Weights of a small GPT-style language model, trained from scratch on English Wikipedia: 16.8M parameters.
Each number is 500 + 40 x the weight over the matrix's rms, rounded and kept within 0 to 999. Layers, rows and columns count from 0. Numbers have three digits each.

# k: layer 8 attention key, 320x320, rms 0.0714, rows 235-255, columns 160-239
# q: layer 8 attention query, 320x320, rms 0.0702, rows 236-255, columns 160-239
# v: layer 8 attention value, 320x320, rms 0.0783, rows 192-252, columns 160-239
# o: layer 8 attention output (transposed), 320x320, rms 0.0646, rows 192-252, columns 160-239
k235:507434554437471485492547509525501506569521464494500449492486531471475454485530489516543566528501409460497504439572566510451523486470458509531478472516481541519511550472490486505513500493498555508549498490494423524450529467519488596464483532
q236:547461541472468506531490482527517560500449506519508508502472462488491550497580536509524512530518448461469456463505492583529482493466546488528438613475542508546482491496495431576481528556545467524553458483551492525519536507539464480440459484
k236:525547478546468532553489485523410437431373509505417502546484497550515571610482536520494432459482530466549498543560453483602436494517472486509472497521574521452489483480545539493476544497483497503515481480545463508493568486456456500493518572
q237:485530412531496560455529504520461509437582501545556431440429515485521523471521509519436539495497492528437474489521518516444512496506488479464520480497492523547462489428556487500524459539446545503520439527533514443524529482507453441493573498
k237:508544510547482540493492517544494515485485507490534530491501536504487502517484520547465483495556488470523462553459525504497559457493500470525536443473488488498519466458437481483511462493492544504552516443523541510409496394556506485508488521
q238:456495479477514457484510503524488534524437464554531487498452527475469517547491494493456413510453574502551591471490530520426481448499495520478476452479498476469524484566444535512442561470488480486462486528492453512507554570443529487496526458
k238:479489506540551473461446502494506545562541540425540509507504469514456523463542505514473527505518425485432553503520550540456555509446519476450547533510528490548515487495437495476522419463551537522515463540465500416479451553511521485523495449
q239:451564502532503462469517488486521532540486485491416515543540453522506483520539527555521467454484515480541493527488516454493541541528517502565455487442488519490443489516504566480502529473565444478494503536443491484467507508431565560508466508
k239:507420432491542448520530581510556500467485455448538442499479579520470423534516524445543481426519518456473409517448497498474579496457503535485440509523510529563482540485442421489488466505532468523508544512499500540494434495452521502486486464
q240:503553511471476569652511454511578466534471494480400528493523493549492438513565510535656483529483490524495594574418521507477569534471481506526465508522504477421472514481429562501490524502505479552556532460458619523505515556473514591424471510
k240:475446460521550407520501488480483546444509440529508533536520444517466452470493492441525506520524535565475546560540522508464520523499448546505458439563508469496523464513508494457502459467450507463530514537532537515530476516496456466517482492
q241:518508468438485510498457519544479497515507520451525497533562505498498495528466463511494489520451460532409416450480534552488505470535468510540557447501540514461516487544633540569559513537562544518429605528488463489467502439501547561512502476
k241:541578541501518505447539529468471411445434450502558500539516425491490438560502523405462456587577475511520518509487460405484462428509546471465477518676512589432498462572548487532501525530553436494462460613553473536511578527518350521603434564
q242:472501530468565549499591426490492534450556483495488489402586491521489491547421516513521513584513503506499553478523541489556498401673515421531550536461585484453536470517514530406443430546474484476553441515492499508522409605507544400480438527
k242:559481444462539551474590513510495570456503608530493526518438481485534505494456475503513483573517516448551516571507476467496534384566459520503446410488460573463529463561483501514452532510498498541574557503487579458401436505502509534421524620
q243:548499509525530458517518490386483481537618534507524561556438555510568389481522480585501548436589445534613495501499490445527475380462531464505479586423502550582537510451519442479541487557592450547545430497567548632505560582539402472555569472
k243:518479513526409476505458462427502551502515457523547641478554458481626549494532506559505457563540483391605484514485470388533475526465475556455491480603480497550527522473502543498433417476528493522423504434477446474406416458510442461633533483
q244:553485419614541439519437485617590475541644500442534568572403537460503482446399484592408520461531479483523570542465557518418418520543452504442466427504568499389442571507521457451490353436468533524509511495607480477464445473522520522468389477
k244:566249520581502413561455614580492432543526547470473520666431519435544550484477491527504487561534504485572419617423534463538533455551466513456465396489503522508563564454503386536505517505523502468561532478522535449529481494506512484560460576
q245:535547370656433518497608585441512498480450480509479590537470516520449550389522537526564471424457546587569515391417496518572569543492489483481454434474556485490535590458570478506443723482454500600504557476481524575454497400519506532452499506
k245:598549501604549577548692542463563526519448503447497577493489480416584434536505455531596577601498559575581564414505512490456574449476455462461426402533414429535621514531495589537403585484447479473537468484474493405566392500429532516532513402
q246:464512480487469469506491492472406556530396509571519420473476540552506428497531489421429585455522524435481479512525518553442422491450417562593559474477557483387625503496435521514453410459437506517466499521530565616425424472552544493402408441
k246:512476547425488537524494521481513528448486519458408571452531429516502487433481474393530457448506497430445592514577463524602423533515507562492489518514532515448513519454437508496483528541486503545509474559503574473406442408513586572407528575
q247:475456503449507584402508486571468525513394566545485522561566502479491487516497489495428476613641569531558568540457409550520453546502467501547464537480496558429531516374633529583467550496503502417561565573364556438447594576417473446504476434
k247:578502517404471455454416473548551558656571496521547464524548438388476480510518503525444470520524548558398570482395555504529400444502484545501525430462517519513620479560506560587534465585449595431475492552434486429564528522416500507546494443
q248:505632428413528517517546525493530497427504643487466516487426505500487442496495491474512453448515536552475619558462505507459573662498442478507528481622597510587475606503445603517485431521456397584470518521457470491432558487484452422359445431
k248:457563507516510478420558565515456595528466520468415524389521521518605538505477457484561307511479545440600564494506363530506600487472477531479458438552554663407508430320506477530424472488525477567520550518548514456342482433552463383508574450
q249:516438484553449462525521557517574561469481521498547401509411450578534582470509465542520627392479404450442453475473570528453511357493583464511540506479442528526489489445540455391475456547437425515491484506576554498581507481591531470534423547
k249:518407472491410434484515535506460512356476471527453540377458472553490539455464450493517516576560466470533545614467399533504562512480454392521488495454335441527518626483467454473547506549428504457513531478441510574634470519516478511551479483
q250:482476676477492501456412542528445558461512501498594371562518460400522367500504514342535460551490533469532445520528625532563577466559575574529514577451490469516441538498537544557542572570492578586531465484449534520517511493494468465456419504
k250:439566494463511479458433566494469555418524582507463489499491388488533429494592315414483571530512455478481447499425524398520488523541512623507509407516463494560497483500500471557593482513593573533527450503414570587478612489522475522463513579
q251:432571528555555592593488518536499545463388516470609427534444439392532610520488566399476472399520402438516437461455466433514534541528520426521512464488444468532459423509444466548442521555478562464497400605562579519509469482610499490374539531
k251:421442500508535504460413541481511511505511455469443450569354546516614539453408417522483477507450469479501443452553451481521611624583508510518382471611515475480440485512509538519530442535527514600466454531583546492513527411561442537535506408
q252:452515414494462499519555566538607496439549649395409640462610531445517507541468566583495454486481441492486469476445447460554465426509592548499521400409538448346415569504505580470442504535428478504434668572465467572480487498514564553475520595
k252:472369412446519496552589623566478556473511418402462534545478588559513619569483482502447543559571422532519485439497578574504506481485472486373475455458570560536414578501526560447560420531400502526445503505547436473508593542568492566520483411
q253:433515520601495595502478421506475561567509328519524565522526519531393458579469535617524523471640471480465487443457529527466550418498441428465483481570498466401497622419429485481432561472518446446519517432620586567406526610515531397467410538
k253:399543528491440453490473449512524525552499472452410540605566494520364414525362455587477504496534579505474527336462461482543534449563460412511466370489487344512415575455439351576532564457542432511462450492554402461528419508512554482526460564
q254:495547547491507535386537442533598488487532653351496560460455565523400500488611595510541544541525527519550431477439450355445503517475456524524452563418488477519503512494481570539527410569460575576521535517627499599603408570555486579477568464
k254:512540430520559401448575487431578488563528481419491547453518480461508489527554565513505504524551436375540509451476533497514643557520511424440481532462537471499563553509453603488470421508496497475472460565594470495494425477492425552519482574
q255:523417443484467512406572497494399503555500524516488579524514514558489598594483430590466508424494504480552487508540552451437469384640564605489423486499490510466553534491548560527463527483486548560461462529483506511454631485464541494468502605
k255:510549457496408476518517533518466429636439366565484480586523445484413552467420460543419512447536430598541564503495529532505569470569576572407506501472419466582565539464497430446517480498535576472308458563500510566491605499516529523549487612
v192:505556548454492579477535536460610492552488492515540558499578546530522505474484493500487519510489559521520530494501461522452533437439470520505463494501540495464404528554496462520410539532398608399462477529617556492488437551477524453432454470
o192:493444475465532540525477520578426554488430409550425523503418520513506496483548517493501500540475531533507487462486469522537493516545510499467502552576525507487512487540511489505472450467497441549537509447409529488518502482495532458439499478
v193:519467517469489539447514456446541485498501507480516517522517544530440512533491523474442465461474452522563454474488551422488558498497549490505497505499527463547482506498451514510615507422428492495496572559515440483483508486479465510524509458
o193:641544450474501420511547525464519537549446516492516508519553567485579398460491513507501497455517500466400468490554475470509510470525522464543533498491467543486486522511475525464442482496453491549468553410502502505478498506476476454466428527
v194:489472499523483452471502475504574548518474662483525535527566505498542478506459490519505494558507551536471508449504477488535449497458451551466532516568566487546621480450552507513485541481452479493554550482503500440491500465475542546467504473
o194:532534509531481449535595501527492416536542432507524469507449489479473498495563529547432467522456536475555521508543535546449523458534489492603424473486500406443429493566533546569493521542503490506556461443582534524502556532552513382497540573
v195:501528506473517528523410509543479482502451486447524504536531512526491499410482527524509497530509456532563426464452557554555442544491522464519480467511491547395496470506559455466553464496516398492514517541478478406511504511491487467571484526
o195:532422436555449489446567508481506448583526516545465483484521452415412501501518465485413438444492510526487412447523531549542569517474435511557527496539373459556447515504508568521501505525502545505484497470480413531458499480481494492457507470
v196:528536535597498447512499559468436482484525466538488482505636495543465468495479479487472504532546468485423483513541532495556541591465407535492451562481484520459470492518531454509532565466470529472507465437470438435533527442487460422459497456
o196:551556514524508468463530553479552477508540564480508533541467486476541473511556560527420500555525440502473494475443465483469464483467550465498505474518486533489487475502433609459515463529484579477451441499509500537548479501457546597497573500
v197:496464488478531485488508454453520502558518426512500442560535459454544513552517494480546557480514473526516517498517454534564487471531528453502519561446487472525468585490512453510396480554507480459502440516374554586544484475514549456496494485
o197:488463514495480509543438542501486514485479522508451562383510504488535559461506485521461454516517538538492466479515483432442522531554482506449493607488547538524515448512574510448534518452530543529466543524544562487562502530530546492473466524
v198:533518514590497488504534451589498474478469520547496518439495487462493500520428446557476452425521489482425508424560534503570520523581557528481500502479409498420515553532504491450485609575505478472500531491511436549488497497475520459496446479
o198:541443478463502495496501551514583458550465537382485486543556523467555538527535541445515520441516562473532517609495532564512482498449501453522537493465539464513469474512507506495584493502520433573440465508523555533501459453608526557423470416
v199:503455522558528422538439486572492470473438465488496503538522498511467473455462526564468490516438488496472517440455482547502493544464515507467412541528478536445488487452520480498542448529512475522485478480481565491472441490474482530467494470
o199:539492465494502521508497577480491470453508531523554523468457460507501525545451516529503509500505438472524449488524443511497465484501560463548527512526499469496562564506512528474529519547458552494482449485480481459524580546544516507568465522
v200:481517512496485512566468515510521503503481440465508475494570502515526507540498489540520506486432531545468447527515484505547437489527538492489494585557549526535505470560578518529513456537544489460445564518428559507518535460504507435479479537
o200:607455455484524529500561488589501564570490468472454485447428468465561486461500423444454446494545542511506532468390503475476507461523438447487479443543458490451514475529489508524445590428449433591540459447483435428557490493445533481525521483
v201:491499536440468546513515493529575440468398492464531449474500490521515487509473487427515507547480493524452470503434447526484486512497499488521543468576520509484482571453531521576487435492458501544502544496530555583508513478532497542495525518
o201:551457486498503497511509482481494527567521435537558491464497501491427546555557478505439540475491503505498502533537463430586508524450452511439447526446453455480470564486556488467530512515505512482474426498467526471465498520559500487477485538
v202:501535539531511538513424492449412548480463547543536471492397477448456518457523456440484513470444550553564532403518509602531462537586479544491469475516566495560492474543554481485486495496468449524514465547581523563466512550523450561446463519
o202:451523409501495509484586515482566496518469508527449508480537495579507483578487525513524509501468461499447503498491477468492544566451527487556482468501485496469457463500480509547528545509514489490481549480500468502479455480511542507461521500
v203:498383536505517478525410495494446509495511490422555565501546548572542474485449529539521470537529536481529440553524487520477447483495494511496511522537528499536513523507471473550522423459514538452486529516483444490485486501548523493493553518
o203:409498432510456469506508536547478508568504482518500497496515572483517578523478437457489513528489567498485550510456448555489505490514458489515493498456506472515498494465505555443476607476547459535481531437522557498575500463467454553526510516
v204:524487433493500474471507543520478470498512500480506485528448508500537478494488516458576550472407535495641483537452521532471503517519584472529492443506452536565514484468516551523502567534417544496446436450495436527438555474498516521515467421
o204:564506553532515470563488508460514505582573541501506501519516513477452484540498474514481541558444502493420555477523521469535468426478510485443434484503521543472450491422487484461503513492503460437534532493470495524463428525503547516521506564
v205:495585526583498448539494443425477516500557575471553507512558492437486504460551534527501530530526533464504418417542511514436604490465521500499555437507538471472511524483530523500536548529529520505496489496483535557483500520500433563476521549
o205:505451554512535471492488494466543509486527525459523503472467516538455508534443499507491524557602452497457545540505427539479457496554493490526512555526457516506464456550512452443531499492505447451522538533538429462506514463440543451569457478
v206:469519457450484464510535523512491461483511546519545467552483504453493471484457490497520517467594425481523482514510672520519470537496516466527566494524497514460510526434467486482521521474502549486515446493388518519484532479424495511446427460
o206:436498517481563463475483498524576543462531467500553503462557525494438439473538481471526482546549508562507561469444509518526488535498538535432464482484497441518465521598491473427498514499518468487530560517525515492496483551531499539517483529
v207:478551477429530482587493482521507445457578526451503527465558518451526565529531434461471504503516579517470480418533473553501422471519588498470468446522521468466493548484450482453477575520441497479443473538479540448516549443516505522594502392
o207:486513480528490440463553513529489493488491490517559537490530574561526391493420542502493554546476551562493467465465524481459479558505428518477469449448525464474599514482515564527516517497498506485470488508455521499474503520525459506443538505
v208:515452476442559489483510483488520561511487522438439534513500481571497512566501519451446456467573422492501464535514527497555496528488585533512466508530446590497522522539496470497515463531467524619499447497497507507454510493460505555496490534
o208:326563469497446480502488525459443461473538475576511511461505510531506466465477482535519482503502467499455502471458457541540545489482517506461543449518537570474509512516456453474464534502509453464471483508551495516575476468514448507484524478
v209:514471449581531477502493483476524467521485396507478458459520511428524506526477484479582523534466509526474536493504506527617499427440562506493495488489525499419477536461503512508511501532542543463574484554535504601506426515488469539506448465
o209:602480521467466552499504466454457487529538562437532478518493485489483446448446498474341560464435498477521465489474475525459461454450458509527461506492496464542477376473481467519514536506470498541562437518451558470530494464501533492553515507
v210:490480574554451494522496580538461464469520490504498575529526484529538485508449530472487514467447553508567568490523584528491475442485589463507478563516532496465505483527530490439509522602587503455487454517502485558472464493416513562503605486
o210:484470492509522584487458490526480521512496485466401537495566534516471520415478473546512509518521458492455472523525501467480460520499448524491507528534534459462497544543497485543483536506465504468441471447501520444507519508533543517509492492
v211:524473478563487407562511579548510508503482508491481449447535522477507466469498505476490516575468539564513477519527471541488504547538475499467516559509415486496486465563557503446518462478554490520533422526524498473499530498528508471487484583
o211:498553471424483457442547508494469562479556464516607496480463546514448547424443501527490459498481495494494532499485570466540442547516531469561498444499557500548452472470490514471483505491471437473485495535538541519533509449482555553543537475
v212:484445468514492408471459520508503475486521522500531492453530527480533470463466441502494468454436497522523512483486421546498481567485461462495492499472478510499500532486531516438510538512581535597537486558486499596484524533430502499461597543
o212:471487478555504479467497434478539501520481456511477587519517520538503553552523566539540452525555596493435554534475544453549451500513480528485499506501481511450499478475515463479397484470544420492415459498518497508495460420561451518506475461
v213:522432570527466460581518524451448502492477386526510486509494475465478482421526477513467511436571499465479395447439462487533487534503514527476524411471523531573504440524504532497464529534468548516479428573478482502556495501484495440450560602
o213:437544472481507500528498435550471490524475522484482543494439498522487550508565514519511485506373486562507478543529482475498516538545431508519473544466438557487489506525486504501484502538457478498488521452520512489519493450512549554467518525
v214:498474486442527510535472532461482473494507521485470474527510545502481546458494534554438478457625508503475498482542549524568485542537507616526526518499554510527453489506512508501439538584540496451507509498506532491426507500517452519425538548
o214:464453545528378446447503510469529502447428494510510502421473441535417482536487441441523510499511549480432460549493476485444497495487490422504493472520451493606426583508492490476454462478480560544495573515531510487557451449520475489498487577
v215:525447492521518532468470548586432499502563452493488503447468487534505495501495464528546592555473453482529490507496516432458479446476507498514511484531461504570469454451462503496539486494483499461443430568579430444503464442526521555435513523
o215:494569500496542484535504481501587488570496517499485561525524512475490509488443448520471449441528544538393467539468468530512465540402532490410504510444538524474452524486485532522506526497556519502549491446460581504459487559498470462518447475
v216:486479515474521535443528485573450440504571445565456378474398489554521506477505458518471518431509544503566595416530496521458494489468516506488614468522576526512498427517565497545445573508512529544472460535479574471493512514555488545580509556
o216:410534483535495426478478525475476489572471544529471577470492491518539504464470551523496525560559607544475403495530538491498456491529478555459449461413514511478532562585581491466534471560533506527464468435449547484481549500477499492491497509
v217:507501514501546483509486534540482489530539478501480506475498512532502526460532487450443461525467471511576526488536500478528488535531484476507537456539490511483557538561616515550455361536474530504595511521549511444510485447510568461510431501
o217:487523444473501535518486480472478502512484525475511470513492477487477541499445513539550483501525483452505470550454548534488464437451470549522430478491515488533491485402460506497523513537540490502409540504520508553511483517485477513531552557
v218:472553521585513551519461490515550489503539524490438455484544518486469465481525542386521574432472543515484481503509497512527465451546570463513435491474503465519486495578486529463482483500475526536491570537527547426476514505475467482485507510
o218:446472601490500414584504506455482524476496510537473463522500478448533433506545504522484475532494500505493454574462467478503547528449460437548508503542528544557494462528498514488513461513456409430533479511453547525486461547497482451510510536
v219:492462465420480489522519436485471439555583480455510487499505454518522454432522456575529524517464558485489457511462578548395578433510514476506499522466511463474503510511438515479416542451500493593484572471584491407471591581467493506562485547
o219:650518512521465424483484520502538515397564447530474493546464605464558503488489533432456471522578441483421500519509423445567496534495515474481533504493483572498514492449471449492481498529503519472458489506505514514528467386567502451407472488
v220:512570544536531418541588463494402444544428584470517537451587452473498451519481508472492565528488567485514497525470514493441500568566522510475456483520528462466467477491537468468493420553463451564510422486464494538478512558535572491478447537
o220:507518503498465563482539551495553488523500447491489483521432503472570558463547510466488434463546530493471493503523459527529475531471448513526513601458470496495542509514479474480429472500568478466461543540530502520486516479517488474438522468
v221:499441467493465542605484542492524494506540562512543505528537500510506491478482485489555420495406573525424419507511492439453510480496489516424535535499506505549441484514477446523568400418484510459483505457457458531475510538504466545606500560
o221:518590493492459526444514474516469508464482476509520477523477482458535547498510477466457534550503485517517520521498499556571494520555500463576510515516475500428430451535513425521507491453537480511502474526522551477494476431502514466493513476
v222:516545533352513436460490506494498517489493533475473467476482444449493508450533526456501424494538450561580533475517538436490583491535547481488511494455459499539427454502389451540499417565472471460467512474535552558492450454447503444541482507
o222:561508454646454488554555542475489476438492490402505538494438551490485483509559457487470466489506561490484488515441502490532460538481482502588558540453550491459507481517556454516501518545508519536471583608514418464496499533503478534493555521
v223:459475553503529518512515556457494510488437537610508494532476515455519498506477474460506513510567497576536423496519460571501528493478500481467518485471530496461519510494457546524475489519507498474481523482547419423527519480414513534509420550
o223:479523476508466434512525506527548489471536524536508508517472431483504507491494494501475494481467513476481508459545586413458533504558515491479572502549448536505508424488557463534470578539458513525487496454471534473553466503502388503504473514
v224:495502420522496498495493476483538502477440465505488473466483485492488505504534475483450495568506501493508496528472533469565496557445588540475519512414523533480541483488561479471434432497428558480489566483558490534454520496466493537562578555
o224:386515488564501544504479457563501498524528446485519480509538473485501493517475500535556460409484507524558490516572438577537554486468462506510519429669427562467448477483507525582531518523503529472433425507519529487556483504515457470528533463
v225:505583508594480403551503500487517574478478498444501530525467522496462510547457516492502457475552464460501473549434556611404571416486502465468474512484491505501424509517495451494475503560479593516434497489436550545526494498474551476553553529
o225:472467526462524524484520442492469456529523419472505472511472467457541456495596491466521475557489512519436523508570461426475455514510537542479560568467418484473558513515496479592454492505561425444569459471465491485441519533515542533477508512
v226:482510554625516485507475518500540472558564527465539519486482512437463503514521462516498534460521464470465523504471488473529456529464518458467503436499518501449483500544596514549409455482548537446525552493489384520470499524549474558539512517
o226:429544505418605514460544508520480532469470543559489430558534494532479518508435481465503496459496536560503513505487447522467555447514448565389507523513441415494526476506466510461493453505460470438471488563495538597532470499417552501485498484
v227:517490524432502476552475472517504455506456514525534527424494554408496527484494477488493569559425548469477488550468509464568556467511491487521502534490531526510514520501530462462466464506523566518506532518532491422561542488476570419468469453
o227:517489469468444481481511483478510541516520466561417528498453483466507488500481521533561516443520444518539476523454459497563539549444491546500478554531510401493480534487422506497549499495553463472574435487432501518489473519506428536485486461
v228:504528492586499542475505565460547520497457507560489561490506462535469548451482534501474419552588499487461473529517488502504453463475472502491513480527504511459462434487486530438507480552612530483555540505460485538530459505492487459497433550
o228:529416477559517530479513516529464510500457472552443441459462428555556501486436449456471513484485521467501492461482535555556484546548501489545531462551448505536517603474508416494494531514546496513443410522503512543525469508527496488525537489
v229:471492437544500484550485469498598515473403534510539536453427497496456531499493529503466529517547464530542509518513481447521522520514502482495556499456480488484550517500490513459515569498503495521526479485494483401512499449403491582536509568
o229:484563511481481496504487481457488544513614530598418494512500473513572542510451490518539503429513464465422450536524593495508564448556505509473549479511521498464466516434475429552526462501546495466518485491513514525477569457528473428515505517
v230:470546449511495438514497514481500489529490446435498472484498504451491554475503477510540555480546469499583450455520490532489543481513573530467534475474396491556483517486528461464524443471487458458504525458471538433563526519501483530465481492
o230:383390501510498490539537464491502515496440534529519537540489603501492445490409501460465483480538467584514484552537442526543555574481443476565515550475614508466517489468511500511495532535481526507513455518520478587500445498517458443509488493
v231:518494545455462459508483461572521478518468537493528506469418546556513508533511481535489480515436528455561474510517509527533565459490498509516489467478550465535501466480454494451470529488501488485532526450538578525505553538464486520524446511
o231:467514499504516409527500518465533478433509564465525467532572559456522483492548492482485535539508524444456544475574477540445443501509444504542464511520473468510470524453484528435512482571503484520517488534534490453484484489499560450520537473
v232:523417522465513510490536500513492534495514538501442533500534498428489535504531481493539492489442405472456497544512539456376518447562492484492461498435567525511537509423484519510510520490512491499478497545506468377501532532527498553518450525
o232:429537529462495463486485454462503462530546527511470402571498526519513479518526484439458514546510479480480456449523522506529542515517506534513493557477489470484458466501507527487441503560494463511504593517452511491507455511549441489483451477
v233:485485436477456537428508536468477554503501520510492483508521518488532466566488496534514478494395491527493509558548521491455487585482574517518456463481473554504494505450417473463522512528487513636542512518520461485489478516538466540529512473
o233:472531550582493500481448481506466431487533497476558587532532519468457535516503499445443490530545563531546486489547513508532485445480468418464581528482552486462532512493487539518544474529514480483521491536505436503538551582496561539516539519
v234:484481446515486547536468473453536501468534516533498457429459532440507517526525499461526513571424578500538418491508535497425438502447516522511479435512487523570464479509546458522528475511451474467526542489512485437477539523470544418581509565
o234:420542494490490467503441486512487512485546464465509511522487516456445496434511516508496503491527492460501536461488409486500525462440454530550513510488535486493504455484460509485490507448546466421435509437503433494485533467545464543467537512
v235:520557494475511457457441502527601545551480558453539466441534505465499458520419489490492525430513562418469537498497552577462474528509464490522616486521492524479440460485502545537536505534474409499523527479466518466463510536440490508474521449
o235:464479483497467439551499446486512517536522451492525532485532512492403531530497469466457500520488480541508470481533499491540523495515495518515465444494544506501479600529466497506420534494491533517514541535531479468431436423571550530455458519
v236:524493543492492483458514510514510497544472495533484501446574532473524455451522545443478533408400465507493554478471508538496439550532555521500495492523532430516441554464399511442521391553467503564461544480464489536492529462536473516473519576
o236:493415536480526491491486519532478538503476519468593496522541478552468557536549374514498504459530495489442478502500542475537541444540500443546547511444492462485494455487454546556504493516506499487530443540430569487496480529526528498526491475
v237:480536503552526464460469552537481445479518504562518581507494469516477524575450509449516468521482496481453536460564528534513605433540564472493512428428606455495442511506496460515537456458501446488494431511475507459537520511504549493545490574
o237:544465519537439465388557526509500463496460523459509410483552527481455444505483484521542510508500479457468495483422520518436497499409501502515455515538509518513514465496518422502484442521464480464512481523496496440469505495507457465520465458
v238:508540471483511453596454508461542508482454478471512439486471560539563508474450499422514485531506480491479508502519465511567556555446525515501518434487525449531506505570520514482447549509560455545506483479491440374482501528496466433463508487
o238:600509490489511578450551505563495440605482527511511505521461442486541459537505454532454472522462468503475474504482572511521426445549480418506532480563417557445519478515532507499556503502467542439517508496477546501513481494457458503532433552
v239:510523569536527473469453502522450514505481566492419517494554474495456484406515519517524471520455449506482465572474497475490553456516521508492512466500502506540456524482446517525481588403537583552520519510507539460516505444574477497513541557
o239:511501504568464498507544456425485568504450458534461488430472501584522591521475464535518529554461485431499458502527427488482495553521483468477536571504479519505450450543527531543521450537531438465467514443492527530517511496446528416508493430
v240:530466475468539508469442495536472475497510552521443485499567564526514508455546472548514507500487425446465448494488486475411542548505468489517483437467531483505494503503555474433537486515552560530492499480509449493512483525453475568479563503
o240:388528510503480419518534511483518511482547507508563470574442507553499460545501519529505513468438517476568520538506536503474455462550496513485563500486500502518478521488473549490495484448442485534513535506513518464527451491503519453523451529
v241:506434528466502437461498548580500557512515451592553480525512509527481519487499436425471477445503430529473441454501545430493503432504543439510506518501492502444526500479495497510483600450557462520497513448548515434563459476481527468518465453
o241:488507476517486463469471459449480514550554486437475550537467452479448503502506572474516467508488463421462571565525445471504484558478500513525471459461535464483454519508480503485593514530516522475477445557520549436381513598551490549471546529
v242:509514448519518528476576469468405480462496505447461525419519454518462527497476434484530505514540536553534486452500557523520415495527433513486514505401529504434470480516565474478524407491469521497474487516490438527560497563497450511530543626
o242:471464533559538508536462478511441516470460535517416534545535502472554444488525504538463492445502536528492504516518449483522495510488516537489508443518492483533506480459419507485452558493513497455500474517469505539443502449546490453515524507
v243:502490448570511505489547539468458549468444491573510458473598516587503506494560495485519496489588442453511502467474501530504524451477492462509489507415445465493509570531537497504525438483495535530486504511528518625412506558525443468420525394
o243:456462519473618533504509517483530451492525497504457516427461466467497536523457473512496457464481540478529504525539504453481482504513473538485464496519510526501424493542484524418545553552483508424500509489431470468551465522534535520485441481
v244:519496457546491489500494574523579524472527389411469496462475478510528511415531513484431476549398484412549467496490446508498477507478560546506415503498518430495507525476609457509547528535514465505517507498507405564541509534433490511528499431
o244:529544518496459612498482417441400468554478515501484526586514515514444473540424487547510517509533490468517517556575459452532469500520443438457500503512514495561498520500509561429452445482510470504542486577559497490525441461520456500550513489
v245:504524472544497522592446495505493548492524480437442485475487502491496484520480499579494493468477408464518479529544447480463553542522502475521559430546460488493467497462495549503537467534430527478448549401551505456512498510489517536540478597
o245:534516457443506443495495485561552439537525491457553551480480497520548483479493529530438446574601564527560482541457507500514480467501508515483470492507553525455569491565538427559494536512585527443530485513538483453555489529478515471466533475
v246:477602490636506513508526428532501524548457469490519503521543521488431526465492426502489552434523530504477515547475485502489498597482441472484480457429402483560529475534507468465466554492497482508485588527514547497576589524491479473471460469
o246:466450471487485435513524546525445503392424490492536473558479458498588539531486495520496457492552453507531485431581493518535450468473529532533494542570498495492503513498518532507482378488472485506488439530488516483492448483514482504501601488
v247:517582538450540519586458469479430505495546489575502462553524497600549492435548524501525592471576561412528522512510510492505514464494484490511519463501536484479530470465473449515534551517524560448466557502504552538481523503529552555491482489
o247:497469525549571494508538573468542530446522506455488517428553482437465494481465546501474502534509425528524461500479520459512535539536451500523536506441451505496513543525535580429468538516516430464530494512496488422474504399459430464493461514
v248:531441516595487532488523517456577497564544523430490461494512464524503498452481506473521479436463490433507545482465505482550549531538507486516542539417547492527514453487490499489521458506568534470521466532515485510560551522491487541577600483
o248:541546438491577480475512493527464434540473510436590493538505488457516467571508497509547495523502530467493470534501418525512512474539492567451462577491514525509463499470460528519523495513498563437521559513508526482464437454531500475479444491
v249:514556545484543448487523477483477548501460474575568414516509486541465565496513482527522513465529604530442484432499524406496591552530532530507512511544454514469538513507464466487487520456580477535481539489572468550523482534475552555509496572
o249:465494475505419533517521520519450484441533480515430491488430522463591446518517432523488478519532402553533529454467492509433479469518510422557523522445513467529451552553499498495444430464401491467525484507482527493466540543498441482498537523
v250:504495518563499479434467467535505495470526601425501504515478488529522506499543506512454441485479482578433501549518528494508488455533498490492461496550494523497511504505469487509506501514399424455514530552501441439421553587549553436500572516
o250:516562510529449467494476435516527555537551425552538452445566591475537533502485501490503567525530558518551504477526474468478584488502467459508542518503534490531494411435494511474522548559522558485462557430498507564465500434498469507485527489
v251:503511525548498595436397556520484491481509430508414459481542529394511522581493526513488488536511472501499457457570522461493533434470469554479544503487428511429557538542569498486496547515538486569522529525444607436475522519513483465497466406
o251:419490480451434559513590464493476515498511541531479505565511506512524498488483432491563551510541489474551397496532530577464429488459504477471515492587487435491461498495506481499573501508559518498562595458594491480498477485492500493419414570
v252:527455461467512475532557523515514558532462508518485432511486501479492510457529507480458509516417506464480455477448513498467461494505477521472445518503531511515457576488483481538468485532514468491481425521524386522457472471480465525445478556
o252:493481465474467485445434497455476516467517496475475455514468489501508527546456497574543476415524482488501551525513492464515431509497496476458595502510519442520460425543476605454497515455500494525565464524515524452466497540524508483508427523